Each number is 500 + 25 x the weight over its row's rms, rounded and kept within 0 to 999. Layers, rows and columns count from 0. Numbers have three digits each. The size before them is the row's rms in percent of the matrix's.

# layer 12 attention output (transposed), 64x64, rms 0.34, rows 20-31, columns 0-63
088:523537481544538479492482520497532507516497460527491564478484524507491497508511479484478468486472510518471526482478460495520464510501476520521451513503507488510494489463526528493441494515554520
087:504443513484494485532515485549491478514496499450497485499510478499491472502486484498484553532499457478480513450475512504528519503512529516577518515493468525497536515519507481451499485524515509
109:548490454513488479531515438541520532454504475544528519499477516523446496521490492471461497478520523490512517480468489496528500540503491480506496494499500479529465495542520467497488510509493532
089:511525499506515495485481501494532484523481459501510538526472537520510482489463516500519511511483507558487532503489480496516520483506485521509488469468525471500540485466453459554556485459464493
088:504507500515507509514479527507527491511509490517497477532541524513499464498447534516497499553528500554481494534447490492504472540476475470515460478519477485491486444532490467506476489537482511
086:460446515499534512499556471522484541492500514505493487486510459522492475500475520518487479494490460506494507516511480455492503541486501496487544509516515520476456492563527501499494449543503519
081:530493499539476513517506500479462512514504516517524479497491474534482459456484520555463488499479527542498520493444491501492467502464487505481485476531496541499515521484444521520540489510503542
099:517455491485504507511487499525492505541515502515529500536550482473486474518473490520536504513480489510545461499517468492473475454485477504498518489488527547495500510457504571501506462521452494
091:495485512494532493544490493481473474496513528487495514470478541450486475544514501447503476467512484530503461550504481534500548493480522459514535496495510543486502487472552496504526484490494504
084:505548518448505462457485480516515520498544502506464526524517507494495479438485521473477500527519470475488504521472533471499544511508508521484492502494558506457531536462505505506512485503485488
099:529468476515499488521528532509449501443497512492480489458508449510469529534474489523492474511481531523510525514491504459484497512502562484523519497513517482510487459511512475485540510500553483
104:471477492491475509520429537504496521452521541512488477535508455505501515498508533556500519533523522462513483539524504498450494500493495496482490514502526495466509527484469501456506539491481498
# layer 12 attention value, 64x64, rms 0.1, rows 21-31, columns 0-63
093:497524458548533530486473500523496512461484514506474550480509526520484514497493491498485452497508513553516490533544496510484483470499519562459498485480525462482475472522448503512503512491508507
101:481502545483532512472492565449473474550469487490520510496510486492520493472525499509521497522490485532511492500516515533446523472511455510501467503502524493476560493478474504535502477509465496
090:485505506492477497504547488496492476475501476488487483519507476492539530500533480483466521485513459462536458537521518487492472530497487464525509543530487527512487550519548525507478478531552486
094:480485533525469482466473463492468520508508490492528499511464484527544541482517489471502493501480476458528508467561508531454508497495539533478510517530546488490510524465493487473517484492507467
095:513522482497493513477480519472468520479501483473556497512493521523492480474512483468491523502522539505520484485491513562505504451542519531491454503496483489506500462483491500504533589493486494
086:501508527458487507492478490482553515516510483453458524514505509497488552527519491491486514499514445476539475529561523499526497513521481502514520517478498482496473489507569467477482509478503474
094:501540507504456469507462528500500497495492548456469502459456507486498519511521536473466502501504496521447541503474510489507500557513526490477527507507478424492517513507501501510514520481522504
094:488523490514485501439510479522495527490474520491503478522538469557480501473489526535509519521499505494494535462490512454499500488530478518503501508473484472525470530510446519470469544543527516
081:497467473528506518518520500514464491552471518443518426463476480492516524516523496537500521500471523518526479518542492500519465529502505474527492525483478510502466484531483498490488543482513483
092:481500473505529515455509465482534526523530497504519498513503561498507457462536517478502508507519499481465459481518533552509536467518455504477475477512466517520477496515468544510484505496502521
094:542514507454516502466513475503515476537496503486470503489514500485502504487510479456528512454484489546494524459495480488551532544511527500508522474498449513514470441493514504520494465477507464
# layer 12 attention query, 64x64, rms 0.122, rows 32-41, columns 0-63
092:487442434512525502472505516510514514548512475525501526491502513509479531531527507477491502485511488481487484477496519473471533507518529509481530502528444471550514453524503521492490507458502463
091:527462537507515509497497478506483457509512489525525511500519551510499510442546499470511481480483484541453510518527499506497521541489476489457477496478498521476516485545462495534500481448495526
077:501507486517477481469531472518451526495516476507468476479469472462515530501485487500482486488528535505552496509500506499516503492550500492504521481501465525523468458492476459544540534479534542
090:466489464492497453483506533491513545534526490529487504510466520523500552473533490549524516502512495468450511533499492484510486506473467481532455483528481527500507498543487497513524485452505510
086:503500479482466494500505474506460469505501490494478510548513523471492524446523503535509480500488498481497524525465508492478468507476488519544483540535527531530534540470533530508490502524472439
092:506478514482508496477476492538480514541541510484483471434538469493502474435489512469537523519479474512512502470503532513499541499503510487514474514477496503486523571500508512464500482504474518
103:496515524514486506492501460446465534490466444443516493499523519502473489562500546527487545504518492529464508513505473506475477491492478479533498485492528503522513530501535490533484510472493497
089:491464526541507518476538496514466480500546503532484514525457502505521489453505520528521521510511482551510533494483466474553511511484479467540494498508489433515494519511484485473472475495491510
085:456484499515505472475502498510442527482480504526485491482523504479488534477490481469493523463556525484527511543521488502533516492529530505434522472515520512541497473504535487491507481490458479
080:517467488521528482507515519547487464529466516521480471483533496506501488533485489479485499544511538510464533521501505481487446543477475460514483480489500470545482463520520498498495519505559506
# layer 12 attention key, 64x64, rms 0.125, rows 32-41, columns 0-63
091:514501477518530499474500523510498527496519459540515527470449512496490521511473498501510481453477542510495480507498488460501488548517491502501527549536449500526529490501516496488503523500462428
092:507535539520495502518492488463477494512483488529464467565523525485501531515502482501478462504489501508468537515469512518543479531486472468545490516493482517490478517503445467547516517496467522
070:514516512510508506467511493522493493487508452526510458502497486485537493489457514481447529508492529527542489531513467468541519492506485430486508471488474492502496514443456516482511542487509499
090:468553509506499485493509509509508480554507457527454483538472514560471493482509493515507512519507507478450523556505491491505483516501471486519504486527439484477515509457488519488537480492507507
094:507458493459492513508499481523490492519461522498488534501533506541472501469542503537528512503469486516479519498447503459519460522455494525474507492515520494549547510466538521470490485489491495
099:511531518499479478514476459466450579483515505510473487480524486495489487509513489533496517504477472504537487488519485491511483471523550521535537515499521501551503497488493453469519491496485546
100:492499495541502503460492448474521504530468478445511487461525476475459481501498533504470527530512539497453476512486525513512498543534510498517487479454487517536490523478537496526488491480499480
085:549538501475507504490552500509451511462485485521513509490475502512542438489529479516528523501503526506494539476471471524551490476504471456510494500493501438538484504503517494504474491503503514
094:472526492539568496498513495506446506483461532504503486490533504491512530480481546497472511499528544511525506537489458479502519472530460510474527489532504503517494492509519501534544491498526458
081:549501497550488469535491535530467512517468503504498473487472487507508482534463491501469491534506518505474534521495469485471506527467486468477507518449520517522513484547528476479462524503529463